Weights of a small GPT-style language model, trained from scratch on English Wikipedia: a variant of SOAP for these matrices.
Each number is 50 + 15 x the weight over its row's rms, rounded and kept within 0 to 99. Layers, rows and columns count from 0. The size before them is the row's rms in percent of the matrix's.

# o: layer 3 attention output (transposed), 64x64, rms 0.147, rows 7-31, columns 0-63
# v: layer 3 attention value, 64x64, rms 0.202, rows 8-31, columns 0-63
o7 093:60 64 40 68 35 66 63 85 53 51 26 29 43 32 59 70 50 59 45 40 39 27 62 40 38 50 45 49 26 62 61 32 54 52 53 54 61 64 25 57 36 53 44 62 71 63 60 63 52 36 51 40 69 73 55 62 91 74 77 51 64 39 45 73
v8 117:72 43 62 36 47 63 54 51 62 40 65 29 55 60 54 53 63 69 36 34 45 33 55 73 48 84 59 58 47 48 49 54 48 30 62 40 53 61 68 45 87 34 37 84 57 49 26 15 37 47 50 45 52 56 62 41 55 29 61 68 36 83 74 49
o8 125:58 39 50 21 39 45 50 60 67 68 42 45 55 36 55 40 28 55 64 12 19 37 57 58 35 58 67 51 23 49 21 47 43 32 34 34 52 58 54 59 60 36 43 42 63 68 62 43 34 59 41 43 74 53 52 31 36 10 38 70 72 47 61 53
v9 115:64 33 64 45 45 79 19 43 37 71 59 32 62 93 33 55 34 35 49 24 63 54 59 62 61 53 51 56 83 61 45 61 36 60 32 43 38 59 69 56 46 49 35 60 46 42 56 45 22 51 36 60 44 35 63 30 54 72 23 71 45 52 47 48
o9 121:60 77 45 50 36 59 46 48 29 64 60 43 54 30 75 51 51 25 39 57 53 91 69 59 54 55 59 75 41 46 31 69 52 67 61 70 52 85 44 44 36 34 44 21 78 38 71 40 42 54 47 56 31 47 30 32 57 36 66 47 46 40 35 55
v10 092:54 57 57 41 59 48 65 31 72 62 77 51 54 62 39 58 57 52 65 46 47 35 65 33 46 70 58 55 83 29 52 41 49 37 52 83 55 44 87 43 68 41 69 60 60 29 48 34 51 38 42 58 23 44 52 70 31 60 68 59 17 69 66 41
o10 087:60 38 61 38 61 52 34 55 48 53 38 49 49 60 59 40 39 48 02 41 49 38 91 20 43 23 47 38 40 56 26 53 67 59 30 29 62 49 34 46 49 53 52 59 60 45 67 56 35 74 52 55 40 61 30 47 69 24 59 57 32 56 79 61
v11 114:47 33 47 66 71 52 32 60 52 44 75 66 40 64 68 63 40 56 69 40 71 33 53 55 44 82 42 28 63 57 78 24 58 68 61 41 35 65 53 37 33 56 49 58 63 53 51 57 47 56 52 51 54 80 64 64 29 14 48 54 20 47 67 71
o11 124:77 46 59 79 53 38 36 58 66 81 52 36 59 40 65 56 56 30 56 64 46 37 45 77 49 61 09 34 37 31 47 52 38 52 46 48 25 59 35 51 38 69 46 57 39 53 64 37 27 70 50 83 62 31 36 64 51 35 46 60 30 50 66 65
v12 092:26 54 26 43 42 58 87 37 74 41 49 51 29 67 37 45 67 57 39 71 62 53 29 40 52 23 71 41 39 53 53 36 35 72 32 55 72 64 24 46 44 36 56 53 64 54 59 56 57 38 71 51 34 57 39 41 71 61 54 28 68 18 60 44
o12 072:39 59 48 46 77 70 66 33 53 56 55 59 34 54 34 82 36 76 22 66 45 57 46 54 60 21 55 26 81 52 87 28 40 47 49 67 39 51 38 60 63 57 38 43 59 59 47 16 41 36 56 41 73 54 59 62 53 59 48 64 39 42 49 35
v13 094:30 64 57 43 32 47 54 39 63 56 41 47 52 45 15 59 42 33 54 15 56 62 54 57 49 57 67 84 49 31 60 67 57 34 33 64 66 33 34 71 48 38 34 69 45 26 66 42 40 44 39 65 62 35 62 24 62 87 57 54 45 71 45 55
o13 079:28 52 67 11 49 33 55 53 40 49 24 49 53 44 58 47 45 61 64 29 56 44 48 25 54 63 53 65 79 43 43 84 79 50 43 39 48 58 54 63 55 41 53 53 66 20 38 34 37 74 45 46 24 57 41 10 35 48 39 56 41 55 66 42
v14 103:31 30 56 44 48 60 55 36 44 46 31 24 58 52 43 81 51 28 24 59 26 16 57 72 68 56 82 64 56 49 54 43 39 36 25 53 48 75 46 40 45 31 28 48 46 44 65 50 33 59 37 65 52 40 72 22 56 61 57 49 31 66 47 57
o14 104:36 54 23 46 59 81 21 50 32 47 37 53 41 49 62 71 33 70 47 54 42 57 58 63 52 61 41 60 65 26 53 64 54 69 31 53 51 62 77 53 38 36 58 51 68 26 61 53 13 86 57 42 53 52 46 43 26 31 70 58 73 46 46 40
v15 105:43 44 66 66 42 19 35 46 47 44 29 82 62 48 65 46 62 52 61 72 31 75 62 62 55 80 53 59 52 61 67 39 83 33 61 48 47 29 37 60 45 53 68 41 57 69 68 66 48 52 26 42 55 70 47 77 61 37 34 43 63 62 45 76
o15 121:42 45 50 64 27 51 48 58 43 51 37 46 74 93 60 36 52 44 66 80 33 23 30 49 45 82 57 36 44 67 54 91 46 40 58 61 40 41 39 30 40 58 45 50 15 56 60 57 58 54 48 59 47 58 62 47 37 73 36 52 70 64 66 50
v16 095:48 39 58 45 18 68 64 73 77 41 29 38 49 41 83 35 47 40 41 51 36 61 46 57 27 31 41 77 48 59 59 45 37 56 43 42 50 36 40 61 57 43 48 61 64 54 56 77 64 33 99 49 25 53 50 47 56 77 52 38 52 39 68 41
o16 093:30 59 30 51 73 30 57 61 27 51 51 50 42 34 35 71 32 48 75 71 28 45 44 35 48 59 73 50 57 49 83 25 37 49 41 44 42 29 61 41 47 46 68 54 74 46 44 19 46 28 78 46 41 54 69 45 77 48 60 49 55 56 77 53
v17 094:49 52 41 62 49 65 56 60 51 28 34 28 44 53 56 47 36 43 45 36 69 33 62 53 67 45 33 58 67 67 33 46 60 61 87 41 37 41 36 85 55 56 26 34 43 33 70 35 69 82 58 52 69 49 51 28 68 16 29 48 55 51 36 47
o17 080:37 71 34 49 28 54 63 64 54 74 59 80 46 16 40 53 56 17 64 49 57 46 47 72 51 57 17 60 66 56 50 66 31 32 61 48 44 30 39 50 53 43 13 46 41 27 45 46 50 53 62 57 73 59 49 38 70 54 57 68 47 80 41 52
v18 106:46 31 38 57 57 39 50 84 52 49 80 40 44 32 55 37 80 52 64 46 53 38 49 44 40 40 32 50 14 18 25 53 59 55 47 55 68 69 42 34 50 57 25 53 33 51 53 56 62 59 55 51 25 45 58 39 25 23 71 52 39 36 77 37
o18 076:60 29 47 34 49 50 54 67 72 57 72 45 38 58 55 64 47 45 59 50 44 16 60 71 47 08 20 46 50 33 68 33 43 64 49 22 63 36 44 49 88 69 38 58 73 53 60 53 46 60 53 32 38 44 56 58 22 60 61 47 62 34 53 64
v19 106:64 06 51 30 25 80 48 54 48 51 49 43 42 52 51 42 60 47 32 51 30 39 36 62 38 64 50 40 41 44 52 43 24 70 33 40 27 62 49 36 68 15 25 63 64 59 38 44 57 65 74 42 40 38 58 51 56 37 52 52 50 24 77 35
o19 112:55 32 27 55 32 72 49 26 57 59 66 32 58 26 57 51 32 41 74 50 24 59 29 45 57 49 70 44 51 34 46 05 19 50 49 31 62 66 46 55 43 58 44 41 68 51 45 41 28 60 73 28 53 42 59 63 46 39 59 68 57 25 62 58
v20 096:30 61 28 85 76 45 53 63 65 43 76 61 48 36 43 29 42 65 39 51 55 43 34 13 53 57 40 60 49 60 48 60 70 74 73 77 60 49 36 69 52 72 60 38 40 48 52 56 65 62 48 72 60 70 55 69 49 48 44 22 57 47 38 27
o20 093:57 57 75 48 42 53 69 61 57 68 70 55 68 29 51 37 71 64 46 42 63 27 52 36 55 71 32 43 59 47 71 27 70 67 49 29 21 23 47 57 58 54 39 39 63 53 37 60 57 24 43 63 45 35 45 61 45 62 43 40 49 93 62 25
v21 114:35 47 58 48 29 61 39 36 41 34 71 60 71 61 10 54 45 58 40 34 65 58 35 40 51 29 52 53 58 49 57 58 53 29 48 54 53 41 47 51 32 35 61 41 82 50 43 52 34 27 31 40 67 73 54 08 54 93 44 48 60 54 41 66
o21 110:25 47 66 21 57 34 67 21 55 38 54 02 57 48 67 62 70 61 41 53 66 54 28 48 68 33 61 69 73 56 70 83 36 49 29 64 52 53 60 52 45 50 64 13 40 50 60 41 34 58 44 57 48 57 44 49 61 36 46 48 51 60 48 46
v22 098:49 24 44 60 78 25 59 57 44 67 55 77 59 40 75 67 53 55 59 53 22 51 64 72 38 52 53 50 46 69 59 88 48 47 33 25 39 42 58 31 45 65 73 60 36 48 51 64 66 57 08 42 56 46 51 60 56 54 66 41 28 55 52 66
o22 111:37 37 66 72 33 53 55 68 15 20 15 42 84 45 60 60 50 53 53 55 55 64 73 56 66 41 47 44 12 62 45 52 40 57 57 37 56 43 66 42 59 52 64 38 46 58 29 43 64 58 47 54 42 41 62 64 11 44 55 37 69 55 65 61
v23 084:42 50 53 54 46 46 81 53 70 60 34 45 64 51 31 55 34 39 55 58 24 48 41 58 46 66 75 23 50 47 67 52 70 44 33 62 45 79 69 25 53 68 81 27 45 41 77 44 58 78 09 49 51 59 49 65 59 36 37 45 56 53 47 56
o23 076:24 60 51 79 36 75 45 73 39 50 27 60 57 26 52 26 33 46 09 65 53 50 27 56 70 35 45 50 56 44 29 56 54 51 54 50 43 70 70 22 50 61 39 82 38 61 49 60 54 48 49 42 38 58 44 53 27 52 24 69 61 64 52 47
v24 112:23 70 52 63 82 78 36 61 71 53 80 64 47 81 56 49 55 56 52 34 75 50 34 47 70 53 85 38 55 50 41 65 77 76 41 53 62 56 49 46 32 74 30 35 50 50 49 44 52 59 25 44 41 58 59 42 63 38 51 46 40 45 56 29
o24 111:59 63 57 21 54 58 59 49 53 49 69 65 60 21 56 50 35 59 51 60 52 65 49 63 48 32 29 29 63 39 27 55 61 71 52 72 57 62 36 48 88 49 37 45 47 40 55 41 59 56 05 72 50 24 57 64 30 41 34 27 29 60 56 54
v25 102:42 65 66 50 50 38 51 54 68 18 21 62 57 70 44 61 70 76 42 33 43 76 56 62 51 39 61 41 84 55 35 47 62 30 62 79 33 59 68 68 59 46 66 33 54 22 52 46 49 45 38 54 51 54 54 33 58 34 86 57 45 53 29 58
o25 106:40 61 41 35 50 49 32 45 43 43 50 82 70 55 49 50 49 62 31 52 47 48 45 45 74 32 30 37 81 65 43 64 69 31 64 61 45 35 38 40 69 19 45 52 16 43 55 63 65 68 85 59 50 46 50 50 64 29 32 69 74 61 57 66
v26 092:40 68 51 52 68 71 66 52 53 46 58 46 28 50 78 36 72 23 54 52 44 63 52 41 67 61 38 57 39 57 95 48 57 80 56 57 74 32 41 63 62 53 55 70 53 43 71 58 84 55 67 44 54 20 58 62 46 50 50 59 28 32 62 50
o26 098:31 52 77 69 71 40 73 40 53 99 45 72 67 49 39 59 28 65 67 58 40 44 58 32 42 53 44 41 39 49 48 40 50 59 64 47 59 59 35 69 44 64 58 79 61 56 59 31 55 72 60 78 55 64 60 36 57 63 73 22 51 42 58 49
v27 102:78 27 62 47 22 51 52 27 31 44 14 24 71 42 38 29 44 48 56 34 35 58 56 57 44 36 21 66 47 43 40 48 38 25 64 37 27 31 71 60 59 47 72 54 35 50 50 61 66 47 68 44 52 49 41 45 32 57 43 86 54 52 47 48
o27 093:23 51 33 51 39 66 64 65 61 42 56 47 49 51 41 38 67 33 49 42 58 43 68 51 45 44 73 89 39 44 45 60 34 35 77 59 47 29 71 47 23 52 75 50 34 61 52 57 56 61 78 15 44 49 40 45 84 52 47 62 67 41 58 75
v28 092:21 53 22 65 58 54 68 42 41 71 35 43 53 58 35 43 41 49 40 95 39 28 36 23 67 47 61 47 35 60 53 66 78 58 43 66 70 59 32 47 35 56 40 37 50 54 67 64 75 76 49 26 61 46 52 51 62 49 42 50 56 58 38 24
o28 083:25 58 33 41 56 77 75 46 43 48 44 38 62 75 16 47 42 40 25 61 52 55 49 47 47 63 26 60 56 47 55 45 58 81 69 51 64 58 58 60 63 73 53 41 47 65 39 54 52 52 41 37 60 43 92 50 24 49 53 62 26 66 35 22
v29 111:41 25 58 44 57 72 40 34 39 43 36 54 52 58 14 42 31 49 29 57 65 49 33 47 82 53 57 60 79 69 64 52 54 59 72 67 30 37 48 56 53 47 48 07 71 52 70 58 62 66 43 26 39 74 57 48 76 43 49 42 54 54 48 50
o29 119:28 47 52 55 37 61 41 34 55 31 60 31 85 52 28 49 34 04 50 74 57 72 36 38 44 65 42 38 74 41 53 62 52 55 51 42 26 62 51 25 48 32 48 32 32 33 53 66 56 59 49 58 78 62 40 66 63 42 61 74 42 62 52 42
v30 098:75 66 52 50 40 44 60 64 41 44 62 57 72 33 53 29 55 37 59 51 61 82 56 58 21 38 35 34 40 42 45 36 45 41 39 27 44 57 68 35 18 72 47 42 34 43 24 53 65 47 40 61 17 32 74 39 40 50 66 52 57 36 81 56
o30 089:64 40 65 35 59 55 63 46 14 34 58 56 26 30 57 54 62 51 64 60 33 50 44 46 40 00 31 58 52 37 49 61 43 31 62 49 40 65 37 41 50 72 50 55 39 79 64 43 73 42 44 34 16 59 40 33 62 59 37 53 50 28 39 44
v31 091:58 82 58 30 41 32 32 58 13 35 65 50 23 38 48 67 62 64 49 36 38 48 47 27 40 45 52 29 64 38 19 32 46 52 52 62 49 68 63 34 63 52 55 53 43 30 39 46 38 49 61 43 65 16 41 33 30 38 45 84 45 50 47 62
o31 086:80 29 58 35 35 43 51 40 57 76 64 21 48 58 63 64 40 63 24 29 63 55 56 66 53 42 49 43 55 72 45 26 73 27 56 55 72 51 34 50 43 71 44 83 38 45 57 54 66 78 68 38 50 42 32 47 68 44 52 39 70 44 26 52